config = dict(
    num_hidden_layers=24,
    hidden_size=160,
    num_attention_heads=4,
    num_key_value_heads=4,
    head_dim=32,
    intermediate_size=640,
    vocab_size=2048,
    hidden_act='gelu',
    norm='layernorm',
    norm_place='pre',
    norm_eps=1e-05,
    positions='alibi',
    qk_norm=False,
    attn_scale=0.177,
    bias='all',
    tie_word_embeddings=True,
    parallel_block=False,
    init='normal',
    init_std_qkv=0.0395,
    init_std_o=0.0395,
    init_std_up=0.0395,
    init_std_down=0.0,
    optimizer='muon_variant',
    learning_rate=0.00392,
    lr_mult_o=3.0,
    beta1=0.93,
    lr_head=0.00751,
    max_grad_norm=0.5,
    warmup_steps=200,
    schedule='wsd',
    decay_fraction=1.0,
    decay_shape='linear',
    final_lr_fraction=0.0,
    batch_tokens=[16384, 32768, 49152],
    max_seq_len=512,
    doc_mask=True,
    train_tokens=158500000,
    max_steps=4882,
    dataset='wikipedia_en',
)
Each number is 128 + 24 x the weight over its row's rms, rounded and kept within 0 to 255. Layers, rows and columns count from 0. Numbers have three digits each. The size before them is the row's rms in percent of the matrix's.

# up: layer 14 MLP up, 640x160, rms 0.0928, rows 36-185, columns 40-79
# down: layer 14 MLP down (transposed), 640x160, rms 0.0426, rows 36-185, columns 40-79
up36 091:128135109094121175152123083091118148193135082100106114150119125154134157161149105115138175154126103152123127159121154119
down36 097:140126151155109134134090205130126113122139150108122120130126145134173122122172133128132101085153175150078141118159166136
up37 103:108124126129113113148110142104123130140126150128130144146134121144096091142171072132105106106120161154125080142163153152
down37 104:127123098137086135116128141183167104174146142152117135094117110127131123136085201109167125112109081146153136144108143164
up38 095:134094131174148106126124158115132127091127101139118140131162162097151145137159116107137156152124152115108138114109076128
down38 101:143110104113084101085081123104138136150081147101088121115136119121099152177188126143173145144145116087148123140146133115
up39 102:126155109114140137172158141065136109137121155146165096132120140142088148114108093154132143166183124154103140114137104093
down39 111:151157100153151119168109138167127137155105126148124104131133130164142154097183131108129124167149136149100092144142148114
up40 107:108117095126133107134131059111086115122099108075125132151085172128143157155136139129121116102167153115164131147083106151
down40 100:099130141154100106116150144141133128121125162140128144133118105121132140106153099107148105144115092111140124121129125151
up41 104:130076100157136114126141138086141094115142143088122162158124127124170132152113132103108100108124114141135137121130157148
down41 095:108114155089137143113121136107074124164167130137119173161177084120113087098134079137129123148134162091096130146155121116
up42 100:137084121153143102111181092125189080109075105170143101131098121092135146124138131116104120151135155114115103110141153145
down42 102:109188106090124131089124175102152125163168164114131164131124090117113125095097140134132099167140119164095108129135138112
up43 103:122149168128173108150135130147186108094103125098128147131128143074138124148119138167111164158147134124127107145115120111
down43 086:120148130171155119142156131083095157141145115138121113157106143099102144132118161139141152113092101130132132123110112119
up44 095:155117148141044115094142120149141134112117167174167092094134122120114099128131106125140120103106119155139144104133141112
down44 089:123166111104137150177114135097116187128097082105108151143070163169137115097123123143144121133131129111080115167104152138
up45 099:147115141125125089181132127147106113115101164136151174124164096152117164130182109146145137140147123128097130111133106148
down45 095:125116100095121109193145125107181151102138134131120088089099151158139105126200112135110130124119109165090138077136084136
up46 100:143133137164090133114156139125110086133124089175102116129112142117154132099124153127162141151134128153139132117087087136
down46 101:134123112129091113123126124163145147145137117117111113121088108121166164163142126136112113090052082138141114124187135115
up47 097:161144107132160135132144162126101147132140164160089135149117133161137132151155117107131137088150100123112106119132128160
down47 104:097128114137136095139146186149120092121074091115123143134135118139141156140122145124133135131139100128137144103115143150
up48 095:158122148114103098116125147143109104130142145114130143125114098121118083085135176097124144113120139136144112149130095135
down48 091:084148100141147094132122097157132126093134087114112132142163143132140140112193095140102173128091172107105137136154182128
up49 101:150118132135090123168132117140054134108125141122097101126135092130125130105122091100144128112154147132130131150120106095
down49 101:131130126099078152115147154151108163114119142138137113160151133082123156131162154138131158153120112132101132142116110133
up50 100:090116090135115127172177174120109116135112146115139130139134156109145129141158126146116101086120104122103142131147096110
down50 097:119124096117120141158122178189148169105132146140165088118168166140114167115138131111117133124186124155111151113157122145
up51 101:106115169192116111158141142114130158128096160132107141119111086077171104170103123116118124124108110119138137181124139119
down51 097:095137167142128103093112121136146155157139108112124155148148131136119145127111097099151123117130141151165113105152136149
up52 101:156114136156107122119154150102151151149172128196084119119135131155108125100159173127150114132179138158087140150147110130
down52 104:078105140115116085135155113143147140125113179118090125156141143135119130107115156100137086141130071138144113097127112126
up53 090:102137076127122084087130123134161126128147105122132121138124137141139096130101109078070166156140154111092118099142095122
down53 090:146152164147145166164132075107118120092135133136143168136131101115097114140150163143128117139117139124144112135121101142
up54 105:133100137136099131117128105130154093152134111113135126138145117137129127108135072133130146115071131161149106127116101130
down54 100:127085185151135135106105094125125124106113143100125104129181109143104127174141112109138095122100135163079117098155135172
up55 105:148169138157144104136145151120094113120114137180146130071136080114124143122120131126149146131090134113102166109143074136
down55 105:148086165125149135123165137181099135079086148128132168102127121132121181097106138121170100155134103114135138135113103122
up56 094:121092078191137106141116140126136117159118132198172118119113131132134115102147164096092131127140102152124140120118121115
down56 102:128136173138108148110085082121085139092139132141115107132149127150103114151116133089145165137104141150167126102184134090
up57 105:178128119144120113110057083160121169119124132173112143138102089114150108143136146111118127142121122151143149131106118122
down57 101:088147098135153119110173170145100138126115148122144113118119146074099157117175139130151091090144154095172093122123119129
up58 091:101140116059128108109114153139109143103106148154135139119097133134142117095098140171124170125140152165134175142172138101
down58 095:130100115132145149082170160112150137128132077083120133123146145125106131100096118110130118117151107108156165156075111191
up59 108:130103165121115103105119115049129111110132156167127134097122122143105128128137138080161136098144127043116144143158153136
down59 115:114081208108125106095122116164142118163123085152115143142139168159111123137131121106158127132130116138130166130115112143
up60 089:140141090132112116146089152103094131159100100132155114149130122111120130153111104118166115098147080151131167133131163129
down60 092:118155151163177134109147121150150088154161127104088118097136152135177106101116141106127147155153149122090127138102119113
up61 100:116151115102130123115123136115122114105129080112061140131130107100154157138119083118115159094159099119090128133121131118
down61 111:134134116138142138148157130123118123118094119121174131125121145100104129126176172106077097112109096153136146134129120109
up62 110:146109120124120167178120109101130110099123144094111148175169119070126125178171128105140142107092091145116155161146148117
down62 101:097095175139146114167099131130160073172126122111135121146098133129135127105115125112122110092162096143100131143111167101
up63 100:150128112129146133155166098088093137127146147111069131131130110118120151138160162179090145105140130141181116146147108139
down63 100:133131110141116124090113122181134123132094123109172149125079140136142170096163178107162101105101123122125105101090139149
up64 093:145146144121140118136158127145116116127100124132130135131116151155160141149073146105163155146137114112125107111136078107
down64 092:126116107133122141162131148118132124122083144129132132097129143118138102111116136152131141168081146088145111167099128144
up65 096:168156155122137132117134122100160114120109086131095142116108152146090101135133096093174142122167137101125101155090116099
down65 101:127106117133164130180117159166126197122084165144118093140118135134119168121108139108159117109090119129155133153170082115
up66 102:131139112129114167121095101099150132090113102116135174100146155171121160111100071139126142150146136135140139154140095074
down66 110:125134128097134131162140111135136130096135121091136079156122131076102144144133131142097163117152081124152112110128130107
up67 098:170168115108131125148134090136091130151124116124093129140144090147150151122115126112144132124107138122121147146175080136
down67 101:135090128123124128104125112142145177096125146118106100137137151104106091151070141145097191120145131143112172144150107107
up68 097:142156122196134073058127096121107118147128157115141159094123120110143088130156190128165103126165150146131109141147145089
down68 103:153139140112120118161105137150115155075090114149124119162111144101141125132111090154091133158141127144125133154160105116
up69 101:126079131084145141093149092144154137121132134107075132148117127110170119104075123103118124122181148125113144125147087099
down69 102:118088157147138156117147135141139114129117107146161161142161125116118106138140132158081114138095127113155093107121140118
up70 102:103112155146137144128123158117128157078135132134123157114132105139102127167142153117166157134108154172095169116166110123
down70 097:165159124177083118118124100127144096109109100113101126167073130110114120152107132134131132161102093088124133134125143123
up71 088:119115107111121142129137115142130200150120108098131143111117115141079135116116099143128156094117136097154136158135156067
down71 090:180120119128146131135119189114139087113157142065122130121127122117123152125166109149121145120143147140131104122122184136
up72 101:163100119132136147115178079142164134113122130175127117132146155125101152089166140098154129119135145160153190135141140131
down72 103:094110151110169125119109144146137093136144100138143139126156112113103189149090115156132122155094119171162101142134170116
up73 098:141104118110150109146141154080141129109125151112132172127118087137134155139140089100138141131112160098109133176103151171
down73 098:115196109154099122140148151119130172128151098114111067144138159098157115168099165111123112136111133157132127127159109140
up74 100:163102117155113137153145101132152130083132109128130115116117166126170135138094158131120150106140128193127145165114135121
down74 095:138123091091120152073130112148134130134152100137130103091135099070116153152125165112172154126112092117129134139115125157
up75 092:120152116103110148144103129100136112129126173135142159153091163153146124129114111160145126146129140138127125105055130147
down75 087:144132150150086107146159180153104154099130149141134096135117141078137137130160122138123146117178142184089108124120128141
up76 091:121150150154119104163119138114154101105168133164155109129127141117164173156182131126125110140150128108132102136090113121
down76 089:183102127123126116075091156149134110116094140100085119128151116175125091162126120104105138130156130142104109139145173141
up77 095:164123133167124121154100118070147107123097157168094159137147132120151111108140116114119114094129116100126144173102135098
down77 098:130161103125122137070163137154107140100160130141112111109128118149127081165110117147143122101184137097190151109131139177
up78 089:122110112125188118138097135094114104086080129121111101136128117127097161145146148138114168166162176119133143162127056078
down78 092:139117115112140112128147114147174128139114147105111112109103152113132124178162106074141099111135098105103133155100191151
up79 099:118151097165078129083094133128121124099158099097136105144063119125129131166146120136137129116127158112121161116130116168
down79 106:142140113116104114120103185158119130178089178155153103114167138132111166147123113116163123115101146098109148171133139153
up80 104:114143082154101142124072117099153137127144105119127082107134140094153128128108103118097142121108138062110114110154150105
down80 107:171135118149130123130137121177116122129066124110137105142109139101131150095141135120151098110125140140123097139078142145
up81 100:123103149163121087105100091124121125117166162166109121117080143112108112129109122114168174137118113128104105176177165136
down81 113:101080134103117110104145169155134126105129120211089123157112096123096172153133130125103086158150114125139106164168122116
up82 103:118157143124146156159121141102174079135115097120116105125119114115141131096113128160149174128089130122120142154137131119
down82 104:166141171102152122113138215109129178140172156139117135139144114136123155120112092121118135146127143136124107159094101169
up83 100:126113095072121144118157097139096139094152126119113156123089085146120148130114140120156146109145105092191112135154087090
down83 104:133141154106161136108132103098100154115151157096097140154079131084095152125129153119126136167114102109120101177153108056
up84 098:129156110138165128136095158119163142135108135087119107126132143137125138112123120117136138108131135152134141143146115173
down84 093:167148109131142121099124193131091112118083110151087076115133107160102136159119132148100156112164120081145123132147150104
up85 094:135099152146117135163101133094132085173153140122147138106103104152121122129111098156178094124154131180105136109119107138
down85 095:105100102104079142095126139120109140136161132121131161133105103144164134156139143115109121144167133144166124119132132115
up86 087:124114155151101131136161119080127138141092110148163115138130178124137083102087134145143148124112139131142139103089133122
down86 091:130120098102141111136140117172125114140127123137116114103113136169104158135165115130175130131098139094105146107140173120
up87 104:149108066153098145114158115080130132130110116127095109079093130134138099166147172127122101125130142144157143124126138141
down87 105:128139189131115135153117084149100159146128148129134116152134110164154121112136098116108124094156122096120110125097095123
up88 099:134112150124143133108122123106130153105135157105111127127147071187109119168141100136097122147107117129111096134091135144
down88 097:127123125163123165137106153097116128089117184129173110105091186104123166098132134133104124091152097122139104143173109110
up89 097:148108092140126115098110152086124145113118137146139096112118121176108070079139093124115152148152175140120123192132130139
down89 100:139152133130136147158178134192072116110078140132138117135093133109111133105104118144080138138109103111119119141109113136
up90 114:140131138147143119147087129123167130106151143116140132107130140104140125131067170122142128098146116120170108189180158136
down90 112:095120130104099086119130080144161147129084126133091130123113123162131141150088166112140083103116137166141153147109146126
up91 101:151135128142159138092152099099169106115154119122138120143130077166138148135158138129109163099104171097121176146151111140
down91 100:109147129134115103108141097074157190131136156147087121133131087142103190125123166175160130148170148074120153133097114162
up92 107:164174097126114122106187143103110105129099118155136115109153114108128138108136140181161101104130125127122096150138145106
down92 105:120108128092139093147133185134132148130133137174145107107124149134154135089171139129107098110135152130114134080132121095
up93 104:127143117146022150173162108138110114086150131128147145146117141102114098158111154125143130114122112135127100165124153098
down93 112:150210146120126128121081104111152136135093086094157113125075120099145104125102143135191166141114119147162128110132132082
up94 112:104130147126115103130117173096168119153148164109145132146143139144105139097109152108116127153138131176082117118104174174
down94 110:201100138113161127095121180127136122171135148113172139148150110164123146137156127133115124111116147102127107106089128150
up95 103:146079129134126144141144104085146116141157134163124115148093075138116120138153089110118156110101155133109108085133124121
down95 105:137151148153097072151094144122131137135118131199165110080122148112155165094115138121137154129150177137105140148142145121
up96 105:150151139103152138141133130132152117150149169134172108132082126077184149148098168187162131085135140089127129148135101116
down96 100:124126088155143192101124085132121107135116180161094163118133130123086129128126111084110111119171089137119115130110127092
up97 098:116093147110117118140071128122142160158122138102156134128125126114118151123145161151128142146160118160144131121157150121
down97 102:131120100134119087110172122104101115130137161151134122125119148128143159120160117137118131143098166098114100104113156131
up98 108:128135168159125116149117084120116135148122139102115153132066132102139138094054107098073176143166081128090110142114134132
down98 104:106112147133102147141113110111077165138115144150107146136106144160102144155096110127171138162130151121089118152098129167
up99 097:120132154181144155120166127131122087179113123098113093133153143149109150140091127116108093120177143137129125155148112125
down99 095:106095150134073131124150173176101135143114154116140152164097126133105130165136137127112081106111140155110108085113118123
up100 097:112129142165137135120148124070111134141151122130141142114089121130072130124084136133128166110100145108088108143134130098
down100 101:135112150088123175112119156143094096152099142105090117148146048117129098111155175134092118083117103100126113090133097129
up101 104:143100116079112111105128109165100141130075103135099076156144137119141150143130125132089096133122119135144116124129171109
down101 101:121121126160140169102125135122135186142087101134137153119097125140127086111103181111134062117103162141117130115118123166
up102 099:159138131116106134103131141104152109118144134099140132115145166123121157135106174161156159110127111145196101135150150156
down102 091:116129126144088078100089159113115130163122124151143102147129112143090105162102139089132116116093143108128086159137143122
up103 098:130141131178131102150142136123114125055107106101111154092118099159107129132144119112117130136123163106132121181117118143
down103 099:147095139146125138119089144136127106083112156100144159137099104115148123078114144129102164115140082120123080103118188159
up104 107:120119166166123136101108129113146134115028131135138129140104096132168100125125139115128151136122130095134124142087109136
down104 105:135137108152132101173093101153092154120112149185094121112140070149152111077139115111141146114138131148168121129154106173
up105 090:096143158130080120120118135148090153147124101142125121115123141158126133153135147128132085131134132181166116154146156117
down105 089:124168129126167129097132140178132105134078164114147120132155109192134132120113109110146154114087148093068128167143169148
up106 104:094123119128147137111133150128144140144131161135124107113088189129118112110149149149114176144120108142114120173137182157
down106 095:125139124149126103116131110129101160164109086095152126134122121138143101127131146110082139160140157151133127127146094152
up107 103:101111140152137137133142138131111110060148117167118141157121142125151148130125139169122142125076125104139138153202122139
down107 107:133133098098109162103110084180149147157147152103098144079099099137141115147113118153154106141112138167084172141124127172
up108 104:102150145136122141157108165123086149139100154099145101101119140119141131154123114123114111150153145130191104177142124143
down108 091:131145117158131105104133175164158104100126147128128138195120112109094141099092117160122156171148134170081136110106125109
up109 099:127105162121144129132142089136154122149096126144132139119079112080139127147122120106129152102103106123121117137128113150
down109 095:112122128118128130160140108121166139100159154103084135110161104143122156121144160137131203126115132103114125104120138151
up110 106:113119104152099100092146097109149123141109164166149117106135112172114169150092161106087118142156124119183163144135085137
down110 108:142138108132087126099149119112122088113163135124143113203129134121130155178121134090132139123105093161154101131101105090
up111 104:172125123141115098137120125153134119113165117093111115085114129134120113130184105110176165109146109157091153106100119125
down111 109:130089156174142103128170099104143128097160080131118167136149156108162100072140144134132127140091122107067151099130126169
up112 094:119114122075178150189173138142142118136105139119132092167131111095148157099147139147083133099129151130133160139121139097
down112 091:130157093149156161134095154145127117109101157118143165130119109123095127122115104096164113121123104173117093117173133156
up113 103:113116100143072073131144128113104138092101115115141120115090140164110138143122126161152138128104119100171136125159121080
down113 103:147157118137126104113135089114183116112124104140110105126103137131075120157139139124143121163103115140138110132113150145
up114 094:132147096077112133111145120096131109152136135130131103124169120173137137102134134148137144099121182123121131180129110076
down114 090:136139086139136099092121177153150124142128135130121138145127115167124148147127105139143130115137160162149145165104104108
up115 100:094113108131145115116146104144120126104163112115107110122110122138118181097127100107141140152116117127135148127126115120
down115 109:126128129123125166160147089129106141106147107142141128118187104138113122144143146146121127134118115122125079130111120140
up116 106:177096092136163117097130126106158121131161062136097137132094147143101137126139105199152121110110142159125125119121101125
down116 106:119163151112132103106152176143124126105156139131116131103116145100162155149122099110147109127164119111143139156153158141
up117 102:119156144122130108179100130133141102143099109134147127176149106089144084160145121144160118174094139128145117146138165130
down117 099:133121155138122094080158104116118176145145126139104129094137184103124146135107126146126068125106104120076131137113161119
up118 101:128147134097122105111106160125103110126126155095116198096121152128104140102111128118121112161128186118127095164125119126
down118 102:127127132142123128129121176164144140100142111100112094091095109136102133081147145144094167106089152151128103092150163129
up119 093:140148128093129127101183150133105101127129117142126073128135146135178165132138149120149102113148153105134134141129146092
down119 100:124119115113127168136133141111100147100126149136122116131132092093130109081163160139152131163117153173184044148140074103
up120 093:124090136153144104115143177081136129144138152077195132110070105117136082123133164105161133124076137147098163157160139119
down120 095:131172136157132160115132185103113128095107121144117096137139129093125150178144163142131085127114135130130154124105119125
up121 103:130135128139110135126112104089167103142098144144123103147099165142123143129154113128150122120160121116136122161160135134
down121 094:120144137084141185103123109132110142089150084148119111134121135102100116152141136142174053132094101176122173094140116107
up122 100:165126154166111134137109129131100124137135155084112116137117155123102127165125123149157111115127161087144114145135125178
down122 101:101137142148082154111153101126144145088137113152114171160113148154125118166157145132162090095114134122201089133117142119
up123 108:164111095146135126129166116115123157150173114078168144130101095102116107124162152178135126126119154130098142119079112132
down123 112:129088128160165131098152132155126073105145124125121108148131155082139140158140150200122122108119131080077112153139123143
up124 104:114104104134119112171130107082090128187163137096152156129131145109133088152119147139125114135128135123118092095069135145
down124 103:135112126129151163106128099148139107120134113135136129130159131146150182093115136119171134119138152147177135146128123105
up125 104:164113133153173146125150105102124133118120124125094171157103129079134149134131101107166164162135160110121123139156114064
down125 103:119127103099116143147120111147130099125134132118094144091155152139159107122122104096115121102138107107126151114149108084
up126 100:096157086126145165108126131122127100096195157095158149150124158130101131101108098066119131099145154118068125218133130129
down126 099:121090142158104105123148165158147104153097166157136113123162128126134171133137160128131130133141144150150107110157131096
up127 097:124120122113133124112110135143091115106159122105134107109108115132112103153119085127204126078154128130168125123152139136
down127 101:123125120182157176130131171152097166116177098131129101129124105118094094103092138098148130105130157121140156180134103125
up128 111:119110144130135127141146145124105146137121133135121114120107071126098155149147119118134134131107088082094111155134104124
down128 107:114137139107142122095106053116154107143123144149107118132173148087123093140136174078110149124121129162128132157110181110
up129 107:153109123123114127163086116129131143121120102081087104129126108146105192194147102109129129162125152128151114108151170131
down129 101:119136112147118091181158138109142128125114168144149119149124134089163067093124109116089150103153112113107181127140089167
up130 104:129150113127144128137138127133137126111163108133089062102119097132139136143128168114120163124140166141146112109129163137
down130 097:100106160136087136120167081095121149080101102142120136153172136119120156110138157124145133099137111131121154167170107145
up131 101:131155129125147083195140161077108106134110116135095148134097102162141135163123153167134136127119122144109122116136112163
down131 100:177109128124156115112114119157182132132138108181105114147153129135099138153110121119132123132141112180141154041127185150
up132 105:128125093112148164126119175142113099168167097119152128106127170074140097117154119160112116162101119132097145126099147142
down132 097:107141109146104107115177103137181125085144147155121115120113089077111139131140096098129140096123183130177161130148106134
up133 099:111132114162132117094157111125125108092145085114133118131100139114121112144139105116091110105145111133143154136083125089
down133 096:113099152098124155096088163103131108142132129073107110128126130133169140156097106100088106129104112149127120132155147146
up134 097:169118122142175121130156119159131145169140138155083138123131176095108111131117146149088131126113107140165099092126130084
down134 090:135091102140132101102116111128127153143130112116136122131118093143141118128164102173153159140106171139100162133153133159
up135 099:125097108070102122135118122090141114107145122140154097114138120131140075117126134135086165138156129115146152151118125117
down135 090:135136126094151135085169149111119143132140121149120122091155106120142111109141087125093112158122099129126132131157128142
up136 104:115123114112107142083141132148101158104141118173161129121108103130153124150168098149144139131129162142150158132092151092
down136 100:104087144135136107096155099158138116073135134100101165173119140078118086146115167082151143146124161158131160115118148084
up137 091:181114136119135154088114155102116111140160180179145087117130124149142159153179129082127144097115129115079106104113132145
down137 092:194112143139145097093137161162124149116150065142133135140140109093152120137104119119169133154130139143113137106121085115
up138 096:108103166153165106146110135104108117145157139147131109186134152165163143116098127144110104134103124126144124153118174127
down138 100:106163092109131141134144117113125098123125132126159125098112134114115125142123132154162155138119136112122123133095115149
up139 099:139106123108159135103136148117172104142135124131131109153109111146168108125100130108133137146117164101142144159137135157
down139 091:098114116116123136138133147138121160132141119160170150114141174138150129117116104131146144112182138114137124046086109143
up140 092:143147184158085137110166117158128115098120098142109134127129150117126131151125141122164157119104152101116111134098133111
down140 088:132126125114141113124148172043121115143132115093165127156134162114123149120107146152100108130113083159124094117159123133
up141 111:126129158113130066083097099128144056110109116112136106068136146095122101115129125154112123088154142154106141129142127069
down141 113:143139173099093090099098104114137120114103134086101103144174103099104134174116157146128141138096080183105138095121160102
up142 095:124131078138131108161154121110116112150105116116109128146147151103124147130133114150122116133145119121111099164143123101
down142 093:112151109171117128159086145164161076152105148082169118110106112131109117188147144137135111122108124117130140145107156167
up143 104:129122050134071128149117103111139115177126104147159143088088154153154096136172158125121099124142111149138176099125136108
down143 101:131115153122113112107119041120080139128147116131110179095128126114179130153140143126069077094124113128161171135122150146
up144 103:100144139130108080080097103139116121101102136161117117097097138157172113138123164158117139159153124132134151118105156109
down144 093:121102136150120121113116117141162122109152105140128062106132182093152105113163133086116141082124109135118140178196127079
up145 099:174177102105135133129163136116138146113120114114139111135143124111094104105129142135143165109159108123150110115120120113
down145 097:124115105115128118102138167173117127134146104135109128161153122156078160147127118122080141124146124133116172107149149143
up146 101:136120187144118122109105146115101123148127125116141083111097123110159118140078132130120147096139143116125132140131180121
down146 099:102161130114134129164142143160154133110135147102108140104164111163140103158112113109136110113116140125104163129131083088
up147 092:085137104146157115145126151122124123120101113112161139162116119151170133124130145148155102134131133156088104154091097101
down147 093:146080138120141122104074136097129121144129140098127080133128114160108177143116089125132100122099122117144090131123140124
up148 099:133081115115147076142153104107125131146087163147128123111160135126140150100098126131134155143105133102117155141119114135
down148 097:172109124154143106086128102090172082124120130136100122122115156085125146174127082124120109109138178152106111128135185152
up149 099:143122146136122116146139112124113129118096135125126132164130154118119124156162102150168134085145154139117134107127116110
down149 102:093124161112139178095130105102184149135139100134127143144102149115182134121151094108135113161165169122147094138164129127
up150 098:076122094150132113148132132117143144145148147111127127155152115121157132141117119112103149123116105124137127148144106106
down150 094:193116113130106127168109153105123119128129133128120153151108143085161124108131143138148120091153154182120146129136137171
up151 092:109140132154152105127119133116065164144141116156096159141146179138099122167158120170164160122097126124059132106190127092
down151 092:092091102101114122168149160119135105122114153094099131109119120151147100133146157152083136150101134133100137106131181111
up152 098:168149091139140103093114117113110083116114116158140143163128142170124148164163171128118067149165139141158107132116148126
down152 100:155184130104131157123146148133072114124127128158096125168127114108129130109128126177138093125105117078122131152146160121
up153 105:117083124151147119124117092128137141087156123139121153117044141149120104130127156155081143107118125118119162126114160134
down153 108:148086140127103154145107096138103139127087107124112106165080072118127127117110126142099118114157109129140106135102108107
up154 098:169128137176135107145128127141090136072129124138117131154144169134136081092173110101130147150148128156110146151129173094
down154 097:114134120139126162132130081128183148146157170143111123116110095112105166165145100171162108096115113148177129137120112132
up155 096:124128106162098114124127163109130128128117129107138097135124147162134164120162099121103126115119107127118094155131120131
down155 091:166109157151127092095102105147137126135091096131107178120105124137123133119155127152127155138128155110126164123125086140
up156 102:123140117153092073097111128098123136135129132092109092093113145095152193124117147141114143093111134142165092088128159087
down156 106:091160135157111077158121099154118124132124136112162126156154116110105120130113140167117147104127108141133105127115107124
up157 103:166119162120151129099118132112166122142144103093085130132095120099143175131143153109151105134123108122161158174137147112
down157 109:121116106123121116112117082140079150147166128128133139116127077105106128132115120121115129099132122146132128134141124149
up158 099:091107162119203122143116171112125142113117175151131064115083113107156096121131121106124150117110150107128152144148117160
down158 095:130100109127079088126143123161178127177170129126128154142142123132153146072107167124105141128168109174123105116105153084
up159 106:118086148073091106127095140105133107087128122125139128175129100169175154147158175156148103126131117103142149166080149133
down159 106:140117147103114142127152131152122121161143133113174144115119175136151107149153104107120107132158129124082104112154133170
up160 100:124134119165172110133125134123146130115127127097149136105152101135134100143114144163111148115155113144129121149090094130
down160 096:159100134133146145107103132141147136104146171115124140107111112118152101107127143104104155095122124124103150152145154113
up161 100:115139183140131106136066099115147151090150122125130089159128138135131116140098154130136160160134112177157096120122135136
down161 106:110109142154116141117121119106150124063131126124147136120142131114122149103164134099167092119154152125100118096138158123
up162 106:172152114140116124118133088120101130122155128100104101136122199140114153126120114123108112160143116139123137128126136166
down162 096:143086142130089112138142097076118093147086155127138149153144112178133114107103169179139164102157135131134172153142117084
up163 094:136152191129141105148097090125104147114138112132159122106113140128137110120140134085103098156130120160113163140114080099
down163 095:142101125160118119125144125141121095093138102123113136130143151179131150112150148144142131163111110124130099126136121132
up164 092:133103111136144157133131100117175168118123130128164131171104138129150119137200108131091105135102116113127111160133123118
down164 095:117130111126143115126090093150147132107166135137138172085119125124128128150153149106131127121145162132122126113141161122
up165 091:141086083106169104129157162116129135126128125133104127141159109121129095104107103114124140163099117112133108172161127141
down165 094:148101136137126119121089108105166145143151148133150123115104168123122127132110136103124111120111128134136131125079151144
up166 100:077152087122165093167159109115130141130122087132148097099132129146106176140099154114171153101122111145153139108121085088
down166 112:145129150116127149109155136088137158094107101105151082146161139179118125114145182145141127128124170193137123103105144109
up167 107:114136092143094085132091114116159133170148124140097106120133120126131144088118111134143122117160148164146154084106157120
down167 108:121140099070137130097114119120167171118155139160150111156168134118139128143098095124202167114118124127113130097155127144
up168 105:092110094144115145152114158096091097100156106103122111131136144110162125132112128139105140080121100102094162112146137162
down168 097:112137115124135150106103167160175175138174114138139148127111140139111116107137116096138127115130106107157113159105107094
up169 095:141101121159120107178122116090143110153114132141076106155104125101135111126056132145137110140161148157114147098095117107
down169 090:141131124095151132102117179154168100107145110145144139147141165125146121137155148142143109094054143131140160114121162123
up170 103:113169126103136109132154147110132127134154135126168162126114121093181094121128106107161145108095144118160179090119165094
down170 102:162069106131125105137160135109141138136130141124144124167102110128113111131107152154138109145088136173105119164090092105
up171 103:158135129119108148152135061145106139076147128138099126119113129149123107171109102187115104166140146111153134127168098097
down171 102:168157137128133125124090135114135174138156090126082141153119138115107148124131157131138163139164092121104120131150162151
up172 098:087110130190139137114135103120118104146132130096132113119160123113168123117124151115135100113105118102182133165137090130
down172 110:137153119104110152105139124136117144138075126121153121115142110161121137136133104089119102121181167100123146083102132132
up173 101:137113115156121109164129142112151126089140139130103135121116148121154114134135141075114143166114134138166153150146103136
down173 105:124138104156127148120129109149167158125089130130132135149107129173166112105160144134106100113130118127170150115113117107
up174 100:093132098110123096142112148129133156075092129113100110141140138111101143142112099126095156134171112111112164120144123132
down174 096:128120116141143129117132141119137171143136103200142137074097123133146099175175161152120131120113115140140143108098159149
up175 112:124127157159131109148109158128141089146122144106092144117063085104177122135139136181116121088170130151130131097158144185
down175 104:119092120158101133118098044103147098150112139130127097119105139136102156123136122146120120117147126099162086152089091119
up176 099:165102107096155077146148138106166131120161170171109137114120127114111129147131167162117150131150120102119121160118152146
down176 103:127094107094123133145145090121143104159163125121140107090111154102132103144166145164115118115145196155194120150106130138
up177 096:113109096132149123140117136153141136100117138130124094151116155128104153114167166153117149144110155148100111175126103134
down177 096:166149108144138094129112109110143072126142126109123133087105152171100117131093127122100123083152140135191108123113121115
up178 101:114172133097121115093091150125118106094126117103121122149139149154091133152148150146131150167125174114093099115163151095
down178 104:096133139122138088157151140171122127137113140152143139091117164122157119116123134154129111086176182136126160145132111141
up179 100:127151129160108144150159138110128132128095171160142145114104101100142153135159139155139152174149137099142116098184128156
down179 102:122140127126146124143121092073140105155171088154173144088141131128157138143105074130116147125120098142146144125160146092
up180 104:109097153150131151114113137139104103100152164139113133110129125152086137130101144157162135148114136102133112148190116105
down180 103:117154136126127128084085118093096127105133121150120129130120139144128130145112115158087103158155095106146132155095151119
up181 098:128111156137130125152135149137089152100146083095061135127090139157155140122141158105110105168100145121116125192115114118
down181 097:115123121117112115116183100093156134111136157127104109104157157093112098130102110174070163137150100157099167087149138119
up182 099:103117124097159121116119094160109134144157071157123081131165148111100151102115142154109159153082129124130111150078170098
down182 095:110147134178124129136162097104117173098150156092142155114100118102147106095134123102098139088099133133158117138102118103
up183 101:126101121108136090147179177168128117091123134107173109143101119096114173130132138138158111102104139141074137183117189167
down183 103:130143115110112116126139154116082164107172106092131139142071169156119124138099151090095094102136121117120121150125146137
up184 102:087119162147070096133118110097066137137131131104123107144116126124096120153120131126103104113146140118144113157136130134
down184 105:150086162118169145123115108116116131133146165111118146124147127140136101159109067112135133112139137158145142133132118108
up185 104:154096105105107117163200114108112127063124121112123117139088119151116133136173093109133156093151110159112082124146144116
down185 095:117101115113132144107123152140161110120114175176087138099149109134103150103123118119158114106066161094120131100117120095